config.toml
d_model = 128
n_kv_head = 4
head_dim = 32
activation = "tanh_gelu"
qk_norm = false
bias = "all"
init_std_down = 0.00638
lr = 0.00814
beta2 = 0.95
weight_decay = 0.078
warmup_steps = 200
batch_tokens = 65536
seq_len = 512
doc_mask = true
steps = 2120
Each number is 128 + 24 x the weight over the matrix's rms, rounded and kept within 0 to 255. Layers, rows and columns count from 0. Numbers have three digits each.

# layer 9 MLP up, 512x128, rms 0.179, rows 414-468, columns 0-127
112190150141104115105092135160137139124148153144131169138135093117129128119131151110138109126121141147140111163137147111110103125112126066096106127134155135127097119140124147135141153128140127143129103093124116109120123142114147092166121142123114126119107165132099138138160135153132125144138141132184113137118093135125125144118095101110112112123126146118149087126150125117142145087210
148151139152187079145160104100147142162096140084122144076150102134109132125115145095158114135109144128148155100116186121109135174116124120149147129146101140134122152117113144127144101079152114125121141128151089108128157144143118138148145112136150175099114142106132189117126138119139117071112129113155164106102156137108160126112090113102078133138167133100102101080109074075123138119148
117116113101141138115103118115086133127112130145101101190115168090098165131121155134137195136131134076079122132127195119126137039132125133127153133120152128090127104136166176109105105155105111145163125095155085166124160136087091168168116145115120142155173137124100146160113100149111156111102119121122132108125139086108148148123154146143126132151146128136097116123108081105158092071140
130153092122128140082110117128143072165102135134119154104132138144123116134093085134152159137088130112125164119119117163136122109135077084123127104141159133127110129119138121192113162157116185143135131134163120112137123171137117154149122154159113109160107136127184140180125112156173107133132130107116129100121114128126094127122101125117132151093120156159123160146102139169109104129130
115168155116122131128105141185133147116123095113081148124156122133138118109110117184124163158099119135094160117115141111143115140096139118111128103150133127106058099123157100111149145105133138163070129080103107154148093192170139104114128177162075140139107131156114101132138096116124111113157157089113121115184150074120141111135146082103082135140145151124112159084086121136126154098150
118111058171134117159151131116137151151136139113177147089136149175161145142071126098187144124157158153100110107130112123113120071140105111118113119086061148145085115121137104072151118100178112116115165100133101143129151135100140118137142166071156127133078095134124082149137153100157154120131096129149147109118126173112120133105081138149106162148099139153152157155167073125119149182142
136109116158130156140167115142102147084149127148102153133103111131121194079101086127115139127147097108117112143121150163139110127108134058113155124155128164121156164154162172112158153149147131155100132059114109129136125142159130118096132154126115112123105116141132087093116127130105119142173146143109149127137072137122128105130171158119113141158115096111142090149123116091079110087145
135184068116095129104140135112170151127155106100112137112096109139120131110149117149142086117143137147150127110093141133145124184143126136107117124146170100119138136105107134152097121157140142135121133091135108136148172142132139109121144130102090104125162129095131120144147129143132115114151066107143126076169124136113101094164142134142138144125139127152141127140146148132149119076099
133128129148134136182103181148110120146140179127128116130104115154147086156054078127145079165144113112108115105112108146131105122102120116055128156119110148092123159142150116133135133100128091105101148159093101076144145141152124121123074070118160110168125094097150145127144090151169116114138071133159115129103136116144117138089189161122091134134123144109114112122157160120101104145127
113137115106132139143135138112123137145110134092134133112123111117130176138119135150115130117129110132117120124132107096118123117124120129104148140136103132101140141137129129122118116143118155125119115129125116153107124121166111121125116123111140131147104148112129128144112123123129131130149128101122137111120158139150124147126099152115100152137130110134117154122119129108097117109131
092138129142125209083078125138152152086119134130163122139110091141133163100109194111128172134103173170131170127100131075091146135136099067113133127136188106143112110151132149105133107127115118126098079129107064104121119131115119157167101109127103124080128105141117154093140147080146106119138119169135143134125149125132181151101111166098166163157122136111131172148084077118139128100107
101111133138160125129097120119141105108115094103130139120100106132178161122096099125066095144118147149121085129111123162143110099157167127096112124168146117103118113144149170148123156141115113150108124155101119140140096104139148156130128053138121139180128138127098108115166104128083086160170159162083157143150123105117116105148103175136098129149099134119124205152124146134184144150092
169135102109098163129123148159116149157114123119131106131191123131135122135124134111164104153109098122108094194132065106133111126135110089086098154128099134154118148100189137125136112099096109180116109181131158097110149159129106108141135094180132075201139128150172129145107123127163111136096099111164157137085139117093142100111119139125168133136103184178077135108146195160114141143136
102140132139154112162161114127108162144077085086153181140090091093054121131078111141131098115131178068130154109173091087122168081138126133135173121108154138125153124150150129123154154112102098182149184146116092138157203154143102109176164158125093122135088142155131072129125128136112152139100131098213185120125163130128153131105141176149123119126143162077092155116121143095064144085133
130124167096097140156128091080145124099143124133137118110080140125118111109141137151113127110141097126102148142124103114109132111133134115173158156155117140090131147085129096131178093116162119134105170117127130130093109098146168098136141099130138108135120142110147163137188137104114082164130143116108140161086116121113158170110172155096121120140112151072103106099202127100121178131168
122158088057110140108136090138117136135111073137107149075126140107084130174078157143128125136077098161106171167153140073110126122149088129117094111125171105112124129125107093141135159155126171122130176090134061140169120121129166132133135178121147122106162161121131143105118121141131139134111179123094198118143099121139137134135071090091148166176123099151098077079144080125101126121119
086120145094112113127138102143127121119165103156146102135160199159114130145155097099127153115157096124087120119105125143079105135166107110145116084105105127124092135114108110151170122122173147102088130128151114137104162116144100138131118128118122129148112148128160118124067132165118154115144168164205132098161129186131127071166147139105169143140135125123132128146146088144132117126111
165114090090110149115096140108118110124151099158130112148135117182155155144106135136157115165122109084153120118154121126151120152095076133185107128115135137105139114139131115110167136125157145128149134125096098084106116155118109159163139104066123141134102171120130080135146138160099152104161113113111142127111108140148105128134132091149117144138110103126080139135126128130102126115190
157140115182088071136119121169162146125137113152116149097125121153113153114085137149174111121143161086114105108171111140129138150125107085131113086128097140128138118103100153155156135113124139119125138093117146143132118143111166145141128086069128127094065172118136160141129129157076125100160138149118101122093081119116126130119139140109115095119166096168088163163101109129162125134160
124118132122099136080155115137091134093164151104085109140100139091135122175169092160101120105147163114115135143099133127115129083164173131197181117140120164130126114137132152080113124133132130132094140163107166138133141094085126163131111161099110121160084119070108140108126100110171111129154126069149159101156181112138128105175143182137102136104147134099145146117138142087123115132119
127155172096094124091101101108111098140129161134156096110162143127094108093147093122160099086135140137149159129087119122161180114101159143146100165131128120143137126152140128093146134091137115121118168093157131183111133176097109164131174139137124118111145134122132149150114094150132145154107133128108132125172137136106176126092117089100110138100131125128062145192108087143068122106127
103126087109140114137138116096144099110155092123138100142138150165146113112123085120144141135120123147111139093183131139115124138130123147131142158121155144098106147134169099139119121111145173128123114107134164091133104145104134143141159166112113125135142170109102090112145115137142111112148093119130119127138083147077128133128155123112139163118121153124113110123113135134133150065179
156162126100098146110137140087129137110202108110131133103105141111116117112121154132096114158111094158144122150167157180113122148140108138115123079046096123106181124120126109056145164117133133134136122107142162103120138134148127191136157157131109160132136090116128127128109144103121126110155085148141127102129101113130139060121106123149118116142123115141123143140142121108152103134152
113153129119103137169111125132147125094155096122099111101122128116104080122083084134116123133096122111106178119173164145136157121118158141156151148089102137108142112092166157115128122125129125142081119158113144122081099122138079123144131131108123146082102155100120109176099124138158105150091096141209140113128170103130127160171130105087124151156101155122130126087121151130125151120114
127125148113130094118080107087138156110112131112158105143122119117118168053112191133139151136110158130136097162106129160104101158153111131105111120150171136164154146126126089146165104129136135115093072096135131109151137142127119153138104150123130096123129135142129122150160102134178145128139122121111120134089111094140153102102112135147133136115140149094105134124120093140129216158117
079150154151080154152101144131123155136102132138095101114081145188128120131097102184104113191151097140096155109108125078150150119154117100136108143073129085141135109095116131124086104143096130142137139181143143114122112155096115105175090120132130087130162123141109106101120149153137082119149125104151136104134112137112161129109125120136137154123169152115137092147113118127126141118140
124117175172177119135110142101136099098119126144118083129133170092137156168136134132108115097113110105163116141144123113095116121136142146101142103128126135115123144094111117163127127132103124138156130116171119133116139124136134128139091124130103131185122140158155133145135114105136116101123133129122146128133117118151123106138132100105133100094166097142115154100153104140111121122130
124112146096065141143143126112107146108121106112115127122119137107106113148096104107107136132153116117153096098117133169150124098116099110156125148102117128107108136127127116110138139158148170118161154131153114152097125103121157096168150126158146134119124135109156147089082130158162093133070165152137084134095104114103152121121122125158115147144164116080073112168117125104181133145136
140141108120150118108116092121150147138109126137147093118149186107143124094124121120142098127132130124163123117178114127133087131125154113096058115120132137130114131112190152138088120143158153096115144132149162130137124153122116094153156111176148130090132145146123128131143127114094133133115105077158140125111090124129106183138190163133155143131139152135060130086141100088114115114110
118151134131135125142146104090134145128109118110127145134127151121098126137096155151119122130107118103112124150153156122119125109107093119101107140073130150136109142112099153145154114105131126115172118113076095147148154162135132100111141186094120166102137142141127169113147132123135138102140165152096110138130144165166099149126121115144130113098126158077160150139134093119138123138144
120137134154102106167088130132153126124135138134115147125144175137149172114124139127103071133175109106104155109124153161163138102120147162147132093147100100116174167130114122093140137059139107092160111099130184136120128131127125139113139151111148114096090154151067159112141125128127102147227099152121135175106112154114114102158140126151117120173111118092151160120133128091136107091169
111076142156130117143094117147156141095090148124131131078128176113103174145125138114153152076174140106149140140171101080151105143153142117136151131115131113112082132102161130110144118116116134156134141154116119167107134194144092108132135136125131106124148136106105114120128145148135118137136109124156128142145110104147120091127115102145113105121106110101147134109096097151139136107148
123116153161143144150113112152105163095100173146117118132170130140101111135137079079170142134103146175127145105101153115134139135129134092090139108125155131114149106107122151121148142134106142129150122141102118123130098159129125140169154107102121137134127159150147118119143117110115103110101122113134154151113135147087136097096139142142121142154159124121080139165108102116093121126146
163109111120131144130095103101218155111140131138137162123143163102132114096122125126102093080163140126112151113101159124150119131157124141129137130158104125141150106097097108114072158118137154145111147199151154154086125135149093074130129117111091107144105135094140093129155130151107110146121133135084168127124110143160118098120162103110103167132095137120172133111150131156092139157133
097164121134120135099116140129160104099106127142163110107122147153220133129144095088156141118172122157112152189129151171113118122113128168143110137120126097140119156130147111086148112131104162143118129136084084140150096068127154112121115081114096123114114175107181132106116088125148119119124109091153185095122070108139123135123169160126166109194137089104106159133074139156091155139152
174129135152132127130085109177112191140155120066117130163126135149144133119145141111110112153102133122165146134110128086161100097133126129123151139106162148149172148127163149104132179139142129159113096128112136133138149128119087125143091103163096148125121088173119138118126150106153097154130081121118103134138126119073198110133134146089109138150111148159127121103152147162151145138115
092085159130105165159111145158115132113128118115113152133150145097133149138128118111130096120122089136109167133126125093115121145168139113108158115107111160115108095163142136142077112112123160125123104153144153142176148146170101121137083073111082130099152178096079107108108069118143112126126142116154176131104135099093176154108163139126132123151133098142182140141135142130129110149092
120152120170118172108089132086113141155118139102173107173068119158163114112138155120103122098124137144133128109126129138129133104151105154101150168122110105077121123129147159141147155128137112145125127118124130105113143118116095108140155117135138126098129143102153101114108148114131122079099152138123099116110187126129193092121127118127156151120145148134129122146106125141164135101132
103099131098102117136126092161103164104154118115178126129129141139177113147135089086146128067147150128116096152111134060072064064101137115095110123107163125165167173120109156139142131148141178156132118110110106147101124156070125140158151119107131152127125146090151119101149126116186132115107110121073110143111110151101140139114155174147154135118162159088126125161125081155137146141126
152124113096081133101166121156137170132164112111153179114161120169079085142084116125143147158141120138091118120137066129090117112179119128100131156142130102099144103126113107098146087155149099110091112164132200126146122146137151107130176121156106149091142151139113084100163137126100130108099090146164124158149110117146163157137124089136118196130111150156127178155103138131140136114111
144075186144130077124132129122107130117155149153104093140120123117140127103176190131141111102112163081128123152135110121090132151118109140183115159075112127127119097122118109170162138113124104151134114109124070157129158157142087184154103111149087098164116121153144185124159151137129110103136138114158162096160147157157121154150113105112122137101124134120104153124098123144121151121085
109133102147135131135123123097134152116119132110158103155175131130127121142075124125153092121119159131166079137140151097171176125122119117124130131108164088142116099135136119122040126128139085140132189138134131162127173174134128135094117134119136122164108095129136100142132122125142146118159167129102142107117122109113128153124144112142144110116138092133114139122140145113123122065134
163116098119115117125120154117104188167143141078112079163119160145150130093115094138185099143127116135117164109118124127134096114135140165124121125113096132155110173125149141089102126130133138195112119156096131149099100119146106120148131111136096102108093132111130150107112151096166132119127151095121134155103178144063123089128084143159175092133113143160105163117120083112124094143179
128129136133137158109132125130143133146159120094126130141135129123111104129084146156120144137109129136129065117119203143086089078142097121136117147157106149128123136101084117110122105089130127138158159092140165142099122112166072125158166168128131127173129112139167135107108110104154107136154113137146123137128140117111113122127086132149155144134120167151133113099121165071147148032147
121141072128147099091132106086129133135110117122132101158098096172113127125136126135114124108133146176162162100140169142082143133101155133087115117124149106123082134136132136126152124119170056160106196133131163163135158124149121117129146142110110123168144167126110106155134148092121145099144129080110163087138178180124134153130134101151140172152110168155099102123145117148081115133125
127154102149103163157170086113145170134121123116138139125137119129130125102124109146110116155093133141163145099156099163102120106132105148080076132066123088147152145123086090169118159126108119125117153169134134117149143116127145164117124127143132168113134112089081099147138142123154100127135099152113112123119167097104116105161132105108140124085143131128111159138154150125095149124130
120161127149063144113147126118090123135170130118150152118117166136134133142141178162127125139132160145135101209149171101112164095136064134116151105152106141113127125122089117151151136150098101126129106117163117113103162101126089123113123111117141155168133107146129105126118150097122142139134132168091129091174131073142134141146071149075129134158110132073135099135127124118104101153089
123148149158088146145109130161126140113109142073117128125125114102064147122106147116135103152151112099138137098131109124139158114128182150104205091149142135119128127154141144104149131120129145114143132144132145170136141144143075139166112093153145130111163161118120110084142100116134071101136147157070113131150065115118114161145114093103113215085180111179160105087073089154121084123116
121087142159121111115137165081174120118130158047142185136095136097093116147116112176142124112122100097138127150119194091126168123122112113079109137090095139177123097117116112138170096128137109148089099144150085141113181109142115105134132107106133173128160090187116124082157136085112068168135117139117127125155112172156114139120116168139178131137129130135157144128110140099143095126075
148126147128103090117100107108141132163106137079155109165129145106073132106105130149116144107083127133072132101210188148146105113116104148114153128117148104152115101150156131174153137079090158119157130157169081107108124111125104144143145134146102154096128093110140123146126104120110132132101152123139153147144109159087101107189096133120136133124139128139081140138120087148134130137138
128111121149136147133134097123116121105141136119107122120139162114125113145125125126138131122124131122135140141113098149142127140097115123108109109118104147109146173113128110111138129167176162092152117113131118133157099130129106187130129131096106149117112172164119150141114126115142146126158140133140125115102100099140162146110136099114113122137160124143113118132100122152144136118156
129118129150099157146167117110089135086116133095159110101180112106130115130116142114096147071114091124071122089113145162114126118158096127143116161153145130107159119118160081130109159143111135135147135141072134146175091094141124142154142159094086127143108137138141144119144118113097068096176149151167129124165119115144134143145107087144153130105121147170134141141114123146144131105131
158159102146096108100106124139137109122129172108113105127137169099161191147091106174126150089088147145124085096141121135170100150111130145096076097108128125148125116101103143135176129134153128102103114127161129160112110152164115153132125118142078111183152074138137144165173147146085111141112182129089104162146158125117126137124119124131114163128140142141115099145118136140129132129139
174126123148140131141106118127116147117125125148126115101120111141153140161132133087100122103149130133104166138126109083088161126120102111100081135113121078116147155155135132115151099157157156132088107147155150154120158102113140131101139105113123115142145108134138140137151124122145160130139138139123126153077153176145120136097154069128114102088188155090109150129145086113122129143130
129134088125129123120166161122108153138110091115113160141142158114150095165145141105119118158121164164093139085123145138065114119122152140111076150138158137138131115090148161107113139125095130151152145128134129116137106100104135091149090151120161103121102119129174128125149112129108155143159073101119172112111138107124108115135121108126120175111117136107152143141108151142104133097144
# layer 9 MLP down (transposed), 512x128, rms 0.164, rows 414-467, columns 0-127
128130166149144112106134146130142153145161116167123138098110103133152141141141094139130084109146125177172133160139126101103104153136129158115116138156108154159076085134184152152150156104125175117110121115103131171106142105111134125119112127117123130112098152127138136122151125123114138109108135094127096122111106127133136151132094153129123171077154145112132089118158099117133148088140
135100143156142140105151139180090134123120138142133141092151079110108124125172134148090142161119112127133126138114100115153115117100097128132106113138133093164167154139127129114083150121128162135104118121151168100123150107126098130086092139102167115153142119127096115101129157134122136137133178139123134150134109122092136117151125144110120173117127139124156087085138109163141107118134
080123141138105055175084111071144119111172128138115146091137115113185160130174146117137108135111098112165139123113148119145169116108174119146081117115126116130147112142191148146080118098144159156130118156092141109095119110131102139103163097111098137144142138095083189115156140167136169158116170114109117136104137111136121134129160137120128071146109118155126099196130117127127175114141
119133137122078152105143121141098136158139147137114143110136121142122140153129134099122150151145133091160115102161121070165111109147141130112119115137099160127138096179126127073129072124115126108136126112106149147107098091148122134160093128150108129108120103129077096103135160088090145114119160137124129122144122147136148154157092112115137126171164071111153109091145126121145144147100
129101148075123159144077146083133144127146107126113082130123139120125113163135160142103099149114154148166104122123105134172146144097066114113147144199068082124098086136154134130151153115124098124152117106144091113136164109096136148104138126128146146174113079086148180136145138124148128106109127133144139125158184109135128120128114163097066063150127114150115110122126104120129169124146
145075110123154106127130133082092144133107148137152147102123100169163112133121100022130146149074103139116132096126121108120067131101067109119107114082046140136124150125084141154144127153095149143179191106123107114099103157124109129152098103159175137140112084086103195136090115102105159105087132162096106109117130118155137071170133155144080142146120078190158132142123123140103103170114
101106128076145120149103171141144163157120140141123124140167153163100157115112126115152105141062139091111140127112095137086118129137133135116141138087180100107099095121166123109130153096129082156117137119140131120136134123110190158130132123115096152106098156149122148097101144127125131176114152149133152149165128095102121141102129135150098158099090081099104106128116143131072121105136
138115160107128155148099167128115147135092159118176089147161164103122109151085126109134131112152176115179167141089098148126136171133102174130142116107118140112124131152148098100116132140108105116093123137092152135107113167113116135082128125120121126143155147130165108153087149112121148120112172129108123123139175129111168144098137166099138138076121105112135133099109159114124138108076
130118128133103101144127120141131127101119160142148121152130146157104125145160146160138117122110121129157165169138096160143135130175098145122131111155146101128134098111129095162149162132136158097131167088122077174158149122095138102102149117099137113093121149176138147185093129125099123125177132130138145140145151087119100118148141101103137203150136135122106111159148149165107140097144
114153148135141110148125130148148125112099129107157131162126138129143115113139140150149087113109126162135170156144179125118134120139140112122119110143167126148112123132111131101149145156152149138137148136098127126090119145112145129097117116144161135119135121127143102129122145144131151134123117107131088101116137157116099149158137171157123130108138123132134125129154109135135139117119
139124084093123107105130137135119083108114108128145161099136096121134137133113092122105132174161125097150098145070121118115107135144112137173145114113109145123133165161160164156109141167091103150134179158120149159102106114101148118143100117153158121122166131120139147091167098119173160081081128135160125137102177117138095131104187128129138154120124134119135127183142133173134136139089
152093140125140110061061142180115174149131152124097133147093106107099119145141137140127155131149115139136137118175139141118158095088128115142138107153142137106131143091158120112069178180143139136125098116125142160112108156128092125118188110038140137179122143100117085146151148111122123132100125129191078102153175117090119125102072142121166158121136143098108106130155143139084119120148
091136137125141148070157118093112141102175142127146165140080138155108107129131100108079118124113143122096135081144176162134133160108146147093109077146139101116141109138141048144114141122135126098156160156120145134154116059140115147143161134174103124189116122086095148115168108154130168125137155120103099178092161151154119157145162142095090121117068127110135115159154130161124120122139
152109120116106118103081140154133144191150127132158160128133156129118108137103109099161148136121088120107162130127083173072131107117119143141129158142140085101151102150082132137100087128118128117141098177119140093095118154138123078114174137149147159188103084115080143129114131151157128131131143138145107173161204125139163108136111147103072126152071111165117131174112130142151132119110
141131110147145063121115188129129062135137124089143127109139118129114169123135158128131137077083144139123087110134134154114116172150155148116132154098097121134147111134150107122166096150146131112123127149130172150124088144135112139151135111124123164134097120094104123138131166098094119139106081094119130135166185101096134098166115135119109096186175140123147126192184131138119134148092
171132112128096087143106127116064102176150106108161136147124122121119140165137068110116190117134110096137116087118128171126165128106116160129110166118078146109150129119117147145135127139101113128141140136114140089174155072127084133102110119057131129109169105110158113098150168134127107134106104125154104097148125164140119139153157128116093121052121125118165193162125121092083117132119
108106155130190146112093087122133109112110112124121084119110140146141104147150127169098110129145111156144107150137153179151149119099150134128120114118160097148084164112127131122148087124125108139132121169133079112105121155143118128150155163152109121145173101063133127132129120161130131094129085103124088183137149102115130122133120150127140136085120183170127149126125096148095124104123
129071140146079119098154113143134095150139136150118091076119082135136115137100148156128133145106113104097126100139103097111126085148147133143151130143104119142094168152125114123119134080083124120115106128145139139155160109089147120120154123123126145124154101132096146099109105150131159117135118148151131082119108097162108107187091088169084139114141107122115121129140138188136142163108
131148152110093097117113075116106168165160095133157109138067117158132137114118102135133145105114115155092132077175102137108144135101088131144160149076134163081114149104121128163123103151137165153120149127112108110027100133135169152123163096095101097176173114120136142153162109172167140081110140147122088137155147144124137129113104119120120151148123092122146167125132132140157144093128
117097172124128106092158134111131112118110118151081108121126073113111114105085094139186142072115161131118147126162107107129150129171134147113128102121118122129102134144148120102132109127124106128144118157147171127134120126169136127109122117144091135129158110112126142139144122129093159137101145133087158056133120090096125121118145151127130134132132089193123106127104083161111111090125
164141166125149126098124164098145134143106107137096128149160112154152136122154122098122102115109095095120113120106146142152105122117117162128104157111147069132123125148114134124128150124105100067130144142127112114136148128142147116146137174116076114127139181140159152102084120145100158167095145121084109093138111175152151173085150103163155067085121082120129130113124124159104139148113
154111126091139124098147130150121168116156100136148104133145115072088105151124100130131138175163128140132099087149176061143142156140124107106136114162097082134129191156110142168134192102106117130130137125112139108110191139138147115126117113137156132111155127129139121109106124094117114145112116106140132112113093138087130110116128108146131125151083140070136125165138145081099091082143
147108142129120129170141142131112101137101113114102160097150125141131117149157154136122165155099068119197117108135130143141090107099123127109112132138121127112131134140140144124130117122124154132109154109153132135133079117153103135166082150135167100093092097163141161098094196120116100120117127154118104137075152130136150148126170151118151103147124135141115161125111110110102111185150
114170128114103118175090165091155166128130101099144159125129102170119131135117088156126116173132172101092146162118124088172108162145129143128102142144134137142105107112145128139154095105143174117102125116115112154097116153114148116106150167120121119085176116107065120113113086175131124150162140138175114145149140163099103123084076137122095152118157180112107084111135105075149129122123
129133165120096102114087123104110123121075111129133116096147138095109133153134149110146090167143125179101152147115103139116119152128143068134106124147175126130119134092135070156143133101143151102118060140125133108151135112159187098119109160096099131111161108164085146129128095130141147129139118138107109110119095136133117138136164140092199138139136146102133128117147130106142180127153
135075152101125102113158139135131071144155119130145106124118135087163125125135158142121144142108133122132142155104104101172116152125149137143113139132115161099117140172119059154150119118104163100128112115137097101139107126150101123093150091086125140123119117147128147149123103107136126146131126136152112145108145136080111123122142135135141060128138131163166117119155153123143099132146
143154119138106148113152139146151158123112143110120146136110128137129113150111099102117155155135132108143131076133116113150099174113109141173137120155110159103081129145151105117120107160089114116105114145130130106131159095127139092114142117125135144141139123142110131149111152129114126110109121136131135146099131159141182138117144131117101170131149111148136119095112126121113078132131
152119132127128121140090125111140076132137113137116109108157122080121149140136123109125117132158134115116104121180145128160082136134150125132177138115160099149151119177120102147109095132120132137102122145115138114172146098159161138139096137126174137118145108091107140093109113127099151121068120143143143149138133138138140136134154117156115116102152163141096146114156154128108148114129
130137116120176106130109149088189152162121084111134101152143093121119153120110159141152123125103163132107174148105174150147135120169109121109147098151135162196170119144071094119120113094072110125124086129097121142133150122094155120144090131159089120129123126132143101129106115157149113145181142146111146115179176106143131133148114129134135115133143129130156093100107124153117144150119
185107103116150152108148126139158098169086132096137128141169138130124148158152126107105179112121153133117101114092150118148095131129111106090086099100108116113131109122079148138107139148130135137104139123132131107106114108113125153107130131181173099137097177152119151154152146139162144129160115141111150075144090094112140122118116153121139121122162113164147136136140136120131132149131
110157091143108139141104128158086131121123128091174155141163148111115133103166099081126166175148119096074113132092188113137146139118128149136119090148113133114116202120111096088127074165129125100164166090122167097125127137125142100156156157090111135119131117141152152142123166127130175087093108151117087139101166112127152107120094165094107128154143098132146139142096131099116101129130
139114127148118126147125102106123147095096140133090115098151127141156096115100135131115113107156111131129111186151155061105127152130141141174109105182111101142083103132164084119135165130123100149148097119138120153139132102148104119161133140108122104161143163134167132206139136196125124162136118104143137155141125080126111138127115140110127105110117130068130181126122110134102105137092
123147130111151109116136141125131140119154122142112104110107103111127115141112151131099129099140143130150122129143113108117112129120116137126131152169143135166139155100101122126129124100119173117121111110130150135099142091134121102125138142145143080131133131084097137131167106160171145137124150091104076161137155164124099150112158125132091126132133151168128114087116080137156122138124
125150065160106107142155150098102058105113169099151151164116134134093137132099113116097114147178144110074118064102162136144108075133126088160136093147156136111125154133132117083137149090113158141074117121085125157096160150061123083126109164130157141135153119147106124130159107167107098165130106137191145079077206145121118118133140123088078090129152113139108113141104131170127092152093
108135097093139140118135141142127105142147133100105103144113107140126114104161115138113093140096127071129109121116106135076144087128161113138159140136107143115151111131162142138180123137119061128126069099137122149129126101116126140114143121137127129082153105149093101099120158129164125118125157157135138128137160101141147139127097126104097087098117123119094111134105114143114177158122
138170169112125108125128134127124078136149088124116135149097108160114125219146133153115145112142158132093085140136115110109149139112121143129148118106132120107141141131086136142161093162115095092140133193062172146120119131146171131136094127143171096134130121162110125071085103149128114081131135133134114110110141145115123150132133102129109123139137131122106112123143159141116141129120
135130123153129107090157140158138133123096115129131144148087098112120113093162125188114121084078146133092120126142136141121120095183173134139154115071125165164148148091139155143154132147153120170147124155104116120160114097117163110137124124109147112133151099090138134132157100152118113113150119170131156154151127119119124136192152111094102123108134165097154131107088108107106110126179
093120158115154140159148144162145146156160088177113128128134127134121130152142087110144120146142131103123144127106130125096108110117171143124101088092128127160106131127135092131101140115129132158143120176162122153167144121141114115118102147146136119147119148133113176160101082126172104163115145169121108142113131155126078136117129108123129120136129114128136173146159141151160130148128
173108120143132124129118121137121094142103138164120103166127147146063157129140146120158163170149149123120125126133141155153110116119117124123158176147150115215144167138125169122158117125100126160083117127144135107123130185129140097155141099166161080163139138137145143171139137149180092129139056190116107122164154134155103119137073099172104113122148106141083102142150146095107088140134
066148120147149141139093141146123125103120150189134126150149157121164112156151129128120134168120118135164157108166157132191160138155137159169136130122170157158128134166125139127092144131113141135152118147113142121121160156125110106105129128108134133158132112158093142122061145135135095122107127139081122112134153155169088105131146131127129115124142118144131118098083135106156104100115
117130123128169135164144100116106107122120154135136159138131149137085130136131094155114123181108138101144127107110127145151144157101146136159170128182157128139138119151109119109151123143147130132096118109125116119127145133131129094109139101143144137098143096123126138126107112112132094158106098117123123154089120109127106173132148156141126137157085148144096139173095128122104139115055
088153130163138119130191127151131129129095162139148125138117142101114133124095058094097137120092149125123135132110149122105112129116151147156140102161164125143126122160125133161120112121126164142136146150196133122134106106164143115101133111111153114120143140150090119150138133130101121110138120145103100159128126157152125124107142136150114154098130145144109145103160138153114132165117
115116124156095095123130112166103131125135099148145118121179110134106065144092070144116100150127185099121102134127113145111108113083120144131115146149116098118122118128099112100122095151148115092161064132086152133127154097138099083099148135127124137121130165157121135147147172127129129102089138121122120145098095119088075135128142154136127086123107123087161105149147133112143113107138
147118155149115120116131086113123108133161147135153136145154117114175143118148188137121120094094105148132092110137152119092133162161136088165136170115111201129124116086136110065139114136137125137112082089134122082133141122133140148126113155144137170169109092120138132117128166086141145104174097144127110159147071091116086122140131164124129155101139126100098130127113061103116087106169
123177138071087131186126162139146115134145131156110153098110161117181091081106069107155105152159131107147142132124089159110074136112115140142175143123126123107132144089144121168132153138145145138134160110145099128103127181134186104124088149169166125119117125139155120129114148129160157136086130148110122134111091146166130105136110130107101147141146119118151111107143141106132112154077
153147157140135100162133163121135136118096138161103142093153115151147151122114151139096168123117134121148148126160118116126121140115141118148131123108150150155137121172133107093115143102168112119142149160116126107120124139174142178147123104172114161161109110095102148110162111135083134099131160158111098172119142124097072146104167156113109115088152197126090131143127143130100144094144
086129169140158141135108129119110135143128128121052104122124118138111138152091138089132129128122137118090160073138105121097108156124147158118095169088108140147121145133131130100131131171143091184172154104103108125101129173120130101099129143083133116143118156118128159134133093096131135106127134102145153128051113141124114102135127104173111111098131110158135135128119135134159154152182
121142149109128150108159080161153139176153136117161169112143125123122164151132109112114133135163110065118129140094086122070099088159147136154047168111113119106137144086113142123114145136181151169135069132121157127087122134152113089065115170133111086124151105129102133151095127055133149116173129137111109102132175118110138149130093186136142179131113098086103114118124109136103134092124
129091137116129074159130124114099099082142109125122102108096121115117174123129164141126100141120139108125153121150095130111159130075138184142116135116131111107104138138123132117108116112111093088131113078183133144101167115140133160178160137112127148149148147167115142090147111082129150097128204148117053140136138133164105076115144185106107101127108108154118124198178165088111136162140
125124133087130136106124158147152134117118126106175123106124141140129149148112159098150100099116106159114126091155112103168133138128140120152129088155120111189138145145141135131130126121143141125124117153161101116191122106139114120162125117108088137090147117117141144094102140123113159141123093069107144136130148175130105127080112133139103089163114126186112130107103149113109133102124
137159128122105159127126109124140122116099112132143099144109127117139121121127122102128130103149107130078115120159119128148135125075142126141180138159123129111132126137155137126136125134130127119131075133162152114170104128145144091105128153131168119126141122117124099125144115141144130154141130133119124136154128142134122127136156154142141113088102136126095160093132129129112135109131
141113176136110142150101173134089125117152123138123139140104144127130117132105115099136123134138064110122136142174103142140134131150127134150156079111078155132124187147163127134143118189101124126133113152072084143121103142099148091102102138103076088151111130149109161163132104152117103152163145087130115144127096124097097112110108156111109131137108148166128091116122109145126096126190
110135121139101189116122128117089123097140089070149145146124114130097120134126164142119128111102079137128118117126089101108179147145099103157105177155155118106085089119164151138178097123157116156145042138122112118111112123153127122089135142119148152129147158113111136145113163127157112122152112112108156103196111106133130119122095115098164178137107182119114119087148145169117146132114
106122112120136116103141144116107101173115109105098130165115117072127150117122153121128096131129127112104091135150097121141108123129150141145134087113186123156126132170164119123082115107100105173134095108112137127126089140154168127125157078123187160134149126147139159113141133106140114151093135159108156137155110094113130123146139134101136073120113135111138123141118143167120103086119